Weights of a small transformer language model.
Architecture: RMSNorm before each block, rotary positions, no biases in attention or MLP, untied embeddings.
Each number is 128 + 32 x the weight over its row's rms, rounded and kept within 0 to 255. Layers, rows and columns count from 0. Numbers have three digits each. The size before them is the row's rms in percent of the matrix's.

# down: layer 7 MLP down (transposed), 320x192, rms 0.0637, rows 283-304, columns 96-191
# gate: layer 7 MLP gate, 320x192, rms 0.0701, rows 284-304, columns 96-191
# up: layer 7 MLP up, 320x192, rms 0.0653, rows 284-304, columns 96-191
down283 096:191115126187141159174105100172101124177086165166099059153083176141181115134102139056160078114100086139155161143101137171164096121138163159168164115148109148103076130187126071136162072135149142131170149164164085173080120161102147108111085160073110121100133129119149100132113183077091177103
gate284 103:141107116144146074128150174110127181091181169139091125169095142129184172170116093099109144155096116102127102143137165121140135113164120114122123070144130135149130109187105139100135077131082093103067112117159120173183140096052093152156152186097137114113133112158169166113148152149126085141
up284 101:115195143108119183134068177138132078117073124113153148051165091129115162123135098117124120129110092145128139075126116114107153102177138159171140140120125112144174158058092080154205148096140178135170146150157115093068134119120142120160146141105176098144083165140116093199160101093079150113
down284 099:113159118162161135094147160117138112151135101149108148143197110128112166115120128157169109109078137137096102079118164122156157163142093103090132077165153122115147149108118112173160128122116172093140119128113157053137164118152166135142123103125115131137106110138098128108175111113128146157
gate285 100:123109122118079107092129135142140100187127149082159088135173107140058099190188120102093149124108099175138184171101075142146150094092142171166053194082129093095147114126119123138148100099138133125148177146126156149079135162075132144127125172103101162108127103082056077088137113130119108177
up285 097:215128151098074109135147108121108159146129091102119192145154127126135110166119086122125156131200109181165134138094079168208149109145170129121111083167177147130126105102108120138092147119152171144141115039125097135085104102118169113152122167129078073132108157093141146154176093133064100055
down285 103:178125100127135151104106093131137139165141050130121099121086152140172136118119084154122075097179121169143083158126128202161112085117109142098130070191093126135117147110112131130145155114192155172193138115117108090133169185142092184095114180172135110129108142138111120107095164114131124080
gate286 106:045112149118145133098104165061123098118141106139137180146155176117042094113142131178147126123098124132116114152078075107096132109159133152146102089117096095129171140143152178115173078135053096114073150143167078148121125173107125140160109131074173083113165123167147108153159066097165151174
up286 101:074125114146128141153156186140122088143143204128155152074131128172151142136113110156128134182151144076136168122121101103120108168105157115146159127180077157137172095100178114088143157098140115074108165126162101192145126165104149124092106162141185154134106108177185162171157038148113131080
down286 101:171175133101082177112124101153122142155130125138081099121088093083121096160173089146126105091129167102071172127108093168176112132089147188120170162128151151123096129146138118082205054155113141131109144127154140131070171181151102184166130111164072149151122149083111096157145144165115150132
gate287 100:091107122130109183075076140138165141153121129137131095092195122145089165121168121145063132077118130129129093114171154100137141168133122098120155144125141111147143182184177102191155131100161109064126113120126093105095145089110109176180036113125159164117085143090193108096059104163122105165
up287 096:121123082125118171161149120130111054102109144151152128102083134092116096129123122123136115135168110225107116152112145077162141153159074149139111124173124110101105121035106133233193138071139135136113154174113157172175154120147181116147143156063094109110175163134134180176165189074135119087
down287 099:114184085101132122133064144077134140104132132108085123135117075087109073111101124132114158097138098112120142118111096127148125131093098148095149142169155135138102159095130146092092104160119161105084145072143122129115109113120077174151143112075165108089145118165078069125191095146148058132
gate288 095:075139130120159191066168141166128097083145157116104111147158153166120152190114152111127156149175119124134163095141223144147160075098102112165131087051143087143142106137175150120146138148155119213111157167131147108152115174118061103103084123152085086139105171141126094184096144118128068142
up288 100:099146144123126115173092158116082133081126136125135187129104079102192127142168139165136109122130159075169161109145151115164141156068112186129161081103083135151065166108129187108080174110100170175092086100105153149085048180029130102116097100195181163138131125101146149114125110075191119093
down288 102:110087156102109150101126102127137094079105163157144130139178072128133107104155123098157115145131163093092142107146149139145149120049147138168165113126110127107108128123071165161113109116105157167127170164113179194111134139135063160089150146255149111113129152130168129158153150166132151079
gate289 090:061097124101144153106094145072154146118115107127128155116084114131114105075162137120153146167108135075137159085109149089116149119105120125145097173164149164145125151136158140153098138159179098090115144150141109111134117152082077113163156161135101096151084156156128109118111163133148112138
up289 094:153120123148163096173081166131114109121113089153131130139172082095101113126106151085158120119094115078099108064116074156107114106155151095104153090050156084097086162130086160079156129172159131180047089155125138081148114085104088098083103124131099175113079046096137168094085129090140108182
down289 096:160090130114121143122141070172133080164099079112124126108133138141125148140092111153109094100181167169138179124078219134100088147171117178181135162110097112118117142163119112179132138099112167132205106101140103100139108171128082134118055103103096151124077174129158152093173099184138169071
gate290 105:185132119135079124116106154111114135112132106181112088161134086128076129150111100055139165119095168084097171104167085166161136104144200076113100109171173147107178165180124146107126131189108115093118078153148151121149180153112097156131135106136117142162150072100137081122144116162139097171
up290 098:110124073136140112134137098089069095191099128140124133126122121146062067114131158144103097160148145077092092100137147141068104113101113126155139078071151164150088113132132100067087070154122158174102101122137132102160103144109112082066108073134073104101130094092072092133169135134196124113
down290 100:080122079135083118123146137135115146157115152132123138112104105114044081096097141142127126120160105065037111117125087132057109082176090174096126083205054161166103154153089111096129061119098139130081138142096130130174178103094116147121120088130124124093124175101146124138100181139192122089
gate291 098:153128200088147093133088019166167093147108105101188159167149131126104123160111206116145118113131149201122128201110117168089142137080106128127109113140096128121132173108159149093084084170135148214125088085126108154096115182065106144187168146145070104150098157085128156104138116144156116128
up291 103:123147139117103078131183186125058092138073109058121138129103108100155160095103117092113186114147155112138079117157152157096133111108119042145120174077090131126122133140135154101131083117177142150127123143084078146085082140150119126116109147129100176128146186110086173064100150167097119111
down291 104:141167111136179119117165153118132177128103158131136106147106115126142160132151104195085084155173160107078092101152144149144155126112092116116122129144130130091139106189112100137220138152113217136153195150087129097160152165137106126125126117165141127182101101168152059165130204151149133096
gate292 087:174144083140155111161115070182119183123146110158118138167122133141107164124139090138178122206137134113147126139108156218129080148127140165124143188163150111164120172098073063126114142082188207108069128143168138127112137120093130129120104141144125128188094102101144112136138090140142083141
up292 093:144112111120128129128122085167086154098104129148090063172093070111129151085111123121171113102131089080137136166154153195158144139108137128084158143132160096082190127142097143143180142136097163102110097095115136168135118079163118144146072165179206178168159143158125159170196190115149097144
down292 092:092144113136112171114127148119102139120134167160172204105165137120123153165132150119150098146092142089201112101161118144101122174104141126068139114139122087147119121146116127085070130068175160180132162088110138142086112151086146155112140149160178119083169104171060117210074089125037173118
gate293 101:110126071160172190095152148097134115170132119166086158137148122153090146190143143082114121102092106107140129101119162147058132149120126140144166144106147182151144113080127105123153155128115082085106126121124097104165157157150135105092177159116080130106121077176062137127174120115072120121
up293 103:120132157053125135135099114095153120128108068187158128114093125179163061144143106187145147133088109124103141142134106067106122122062100129136145116180122115192106131097147151155138119115104195117107084067104127103164157114150097096104117090137186050136148112109158112187147093120131137151
down293 102:151121090114109088132076121147123122182104222171138092168113153134138142123146128187120144166168132092081123130127145103165193113109115124136074072113088119100102128143104121107109055110152116179128099171154125119094110134181073127135190146116149168131105114127151120129144141127134153124
gate294 093:099132126123124149159083150152193155082114172166137150120068098127080121118125121146191185097100141113125155105101164158173134140157140126164157124161058106161105139083184188064192140156071163130153130111100106116171152168087120115155095086081167105078102139219143050166104173105113092133
up294 103:138151146129092097173110090137196186098191128118187116122094082159110157037102166130179135165071084128127153147116142180138105196165120165127084155097074109105096085130134136138151156132144166126160074082149123086123118178173102134129097136171157143071169217096140174092078136126168140080
down294 098:128141152104102115136124131165113093083109116073178157114198135164133161176124126089057118162173142122136105144201120114098059150135131045093140138099133126141143046102082102135158093130181101111091176122168179156151146104134078167108114133107112153115087152031085158146088095153095153122
gate295 094:108107106090087095127103070127120205048158126175125139154139136142096117173162152161123111106061128117078091191160108144143158141102222194106097073157137064106125095154095198100108130194093150134135057112084143169116154118125163136161102071108202103084092125185173090133092149147123066181
up295 094:103108132074130094130163135150153091161106110089199120170156132111069102159158230151085120115132163144119213106140139105093097123097145097135114086141144151155098119202147092105162125128121168094150046175116111068168129150125086122102139079128135127118077125128160133154179172182164162111
down295 096:087177167127156177138142123184133139140145102106111057086128097065157232025107104066127101143160147104144110131154052111099198104130087150127141146172142194142106159140140082126102118081186093135130143119176144150098090140124153054167131127127057136165169154100136132139167130113122146150
gate296 094:204178167123117150142168108165132131191167118140103145160145156073128161152116157078157201146136138182147147092094156120134144118094101145131182152093111164132145167142130067203129111089200146140190131166157146151134161093148138189153153194163168137165055153098138094087083126193100083128
up296 093:106136116161129110084156144147116133111095138199127084129113122200091117105095082116107122106114199093115067164112132162152156158124143187124106107142124109151112060141176103134115113144126114133085083163135135113096123148105118164131090181077185108128160127187125136133088116123178121062
down296 093:167152085165082153129105060116170104154135161133171091180172092084126161145166122082132178141116107172137193138117125110147182120104073114119122115161085143151167086086099133201213135140191133134108143196186121184127135117157112142086089161122188136203110185142064124125103080128108112097
gate297 095:168092133130136131093115101088144151102123168068132126111155143125112111094136122124185108107115097148155065156137156131125087119212154140117123134159088115091081132154136113102101133100138155162081130151110112114123108136051118144162173116119181034087097126218168168172100137080129120115
up297 097:141146133101112084134107144119113124078036076133143094113072109105093130146190138091123125152138173091225148150190116109140121134132158142103119133145168106120170078113134072123139122125146152089142127145112114184050110147142156137109134158120118140138161154095144100129144182132066100179
down297 100:128080122074137126102123105124179120109146110154049170123163135193130115119134112097108130082086153157144108119124138119112137071192164144151171145118099164167138063140146162082096099130110119087146068145093083079158192158103141158151102076009120095154163162131142167161082172143131135143
gate298 113:147153106127148161170141111183129122187135131144188123119106109102093097149150112107105144122100120169136161149138122069177152169043092105152133148138117112172093103129110080195170062131178188153180137135120147134117101185152110215186133168172141145128117166103074093145083144101074153186
up298 112:105048137092165142167109112180142108089182119106113109147131122122187139114169160146125173137092117123117198095142065112144121159168174188161088184121141083143107118190156107129090105207115127153145127194098095125137142100134056154120182131165089140092125163104115145163141124131129122174
down298 113:104122160128126121125108145123137139065157132129084073111128092138163090123138120123211175157097136159117115065117146180145111107174135110064137181138087073068127155145102113089122109144141085108047126153119121167198148105143114124090176169094156064126162090113116105178159087131107183111
gate299 098:152122142157152156128121125141190131076130142137152155096115113054143142135128168127131149098110125145125178075088158090066177129069089180184165155172103093138014137126143102115175172178132107083149156119079117105100131177158121155058151110125195139163071135162092157133162145093159136112
up299 099:106130090068175117143183109163122137117134129098132150131134156138110056118204189113140173123174084190155193090102136149180151132117109098170128107068080188160134074076109148138098113099092118083129078105155122087120110159142099129131135127069152111159108151149114178124179118175125145181
down299 103:120164127112113058143090077156069137166151158148098109137170155131090137164105104095167155109084112108108113182170146143147100129145156088056106114155143170121144142090093166119117139159081078061132073155099150096121095091116148160138101082134032063122181146083171132169152170162091144124
gate300 098:107138153130112064144133106159135107136068086086141168105173098128106123161115127121107164108085103136093093051135115123103065149085146139154118122137157138134103151102090116121140105159163095091168150103114135115184120097155090157098165098125129148136126080089108116145073113178113079107
up300 098:096090135137117136085162146114181153128119108104099213173068130109085153116096115139151134116103181116081161118055145081110117146111081163146117182082090117124079104136058117123113107191072118125125156120089141102144088160137121072131173169158089165104135126145158146098075150155149133131
down300 098:119124108108101150104096160178148197117150141050135136148120121123068124195131081128163120091086152160166111126132115143127098109128115083145058159177088201091131104104190138145152185145162123144191140105148160118086117154097106189140094190117122093092111072075149174160128073138134062155
gate301 097:107116196131090087152063163120131138081170144130107111105115154061110118102068141118151122086053157110110130135147154166204115070168111163110137104166122138139162172152110177128132216099098157131089076100087128119073098112118066144156145192116134160100113142064185158183122153116156150164
up301 097:191123095105124106099137081080097150131139157072138159162162120133169184169146069150183134140166122147095110162081076135073168121163108141144050112087070154102096059096125155121123073117105078130160175131196140120091197133112116139137150123108117059172182166148115150060121139130127087095
down301 096:163117107128162083139106095173141076115145147084076136152197148122117132170117125118169188139112112134146087124140148081136101106189133205123104117131121153187118131144087103212137104123060083141054123116100191037092131148116176111163053156065134135113113074071124114111104136128091136138
gate302 107:099154136144143202173157104122121111144156173106121195125091164154163161144120096135138120131133184105107131117151109109101115112099015121148096172149160150114153125149127057133171155144167180081220158123167209130110099156148162116137128213103136098124134193101116094129041202138076061162
up302 101:156116104117119107056130067161087114112132180085110134157175137106105142124098172120079091160152109060112147119069142123127189126129100118162132127053158092112133105136137132139123161115126110095083117208090100169161162173142085107079125083099120150138126088172132134108111122116161116118
down302 104:134127119156120126096175134197139058128105173128084120109160150129133170160111149112143093185105103125149140119102130124112152161123152100084149167082138095157067123140164118141147132115160161038092086138111079039161109161167106169060159078139115108096181108154181121129154158117097177140
gate303 095:104140104110158136136097075113111148128156141145120124104110200132099239127172148086136190073138143137119117170139146161188091153133147092140125156154152093114143133157168125175166175126140088104198153142189140156177106144100131149226101167093146102146125172197107133150108121154081117095
up303 098:106120116081104075185128095168125113106122050134084142131096135076111128117187136106127189168143131089070120203089112144141167128109162142136086106099072156111134096136086069145100165192140240052141171124149114138056148099107080068135122099122115142168132108127106084155116072189147131165
down303 099:118145101099134155122118140161146086140182129150152167084185125148154121082088122103137124137132125171107105173108113124186132179117163088094124168105140146169096156131068088107073146086099152179108143139110149137125111116178182081089127171152160148077141132135118129154149167093101140124
gate304 099:119158139096144081151131125121145128180133149159130094131094113139135125106148200138047106102047120174103157114126109124189158157134091097151139117138057128094193167137119112212142124091117134120191141087067097096145103093138159156111106105086127086132122116116140142143135146164087161207
up304 099:179121117087125086159141181102187147127154143147118138131093142105179149131145115103119160106132147104113164119148145101115191137127097100110165112088130075108158103153141085133146176099137086090068099158132125120067047104123161148117162135104153147090131052146086179037131088104149128163
down304 097:086155123101143126184095106051125085152150146118100112121081135128115132102192127137138112138107126166130157075151148169162108133135122092111166092180089092080148140156133119116140142135124126177135139122113086162055081058089156162180132123195094167125133093101103105135104181102160105145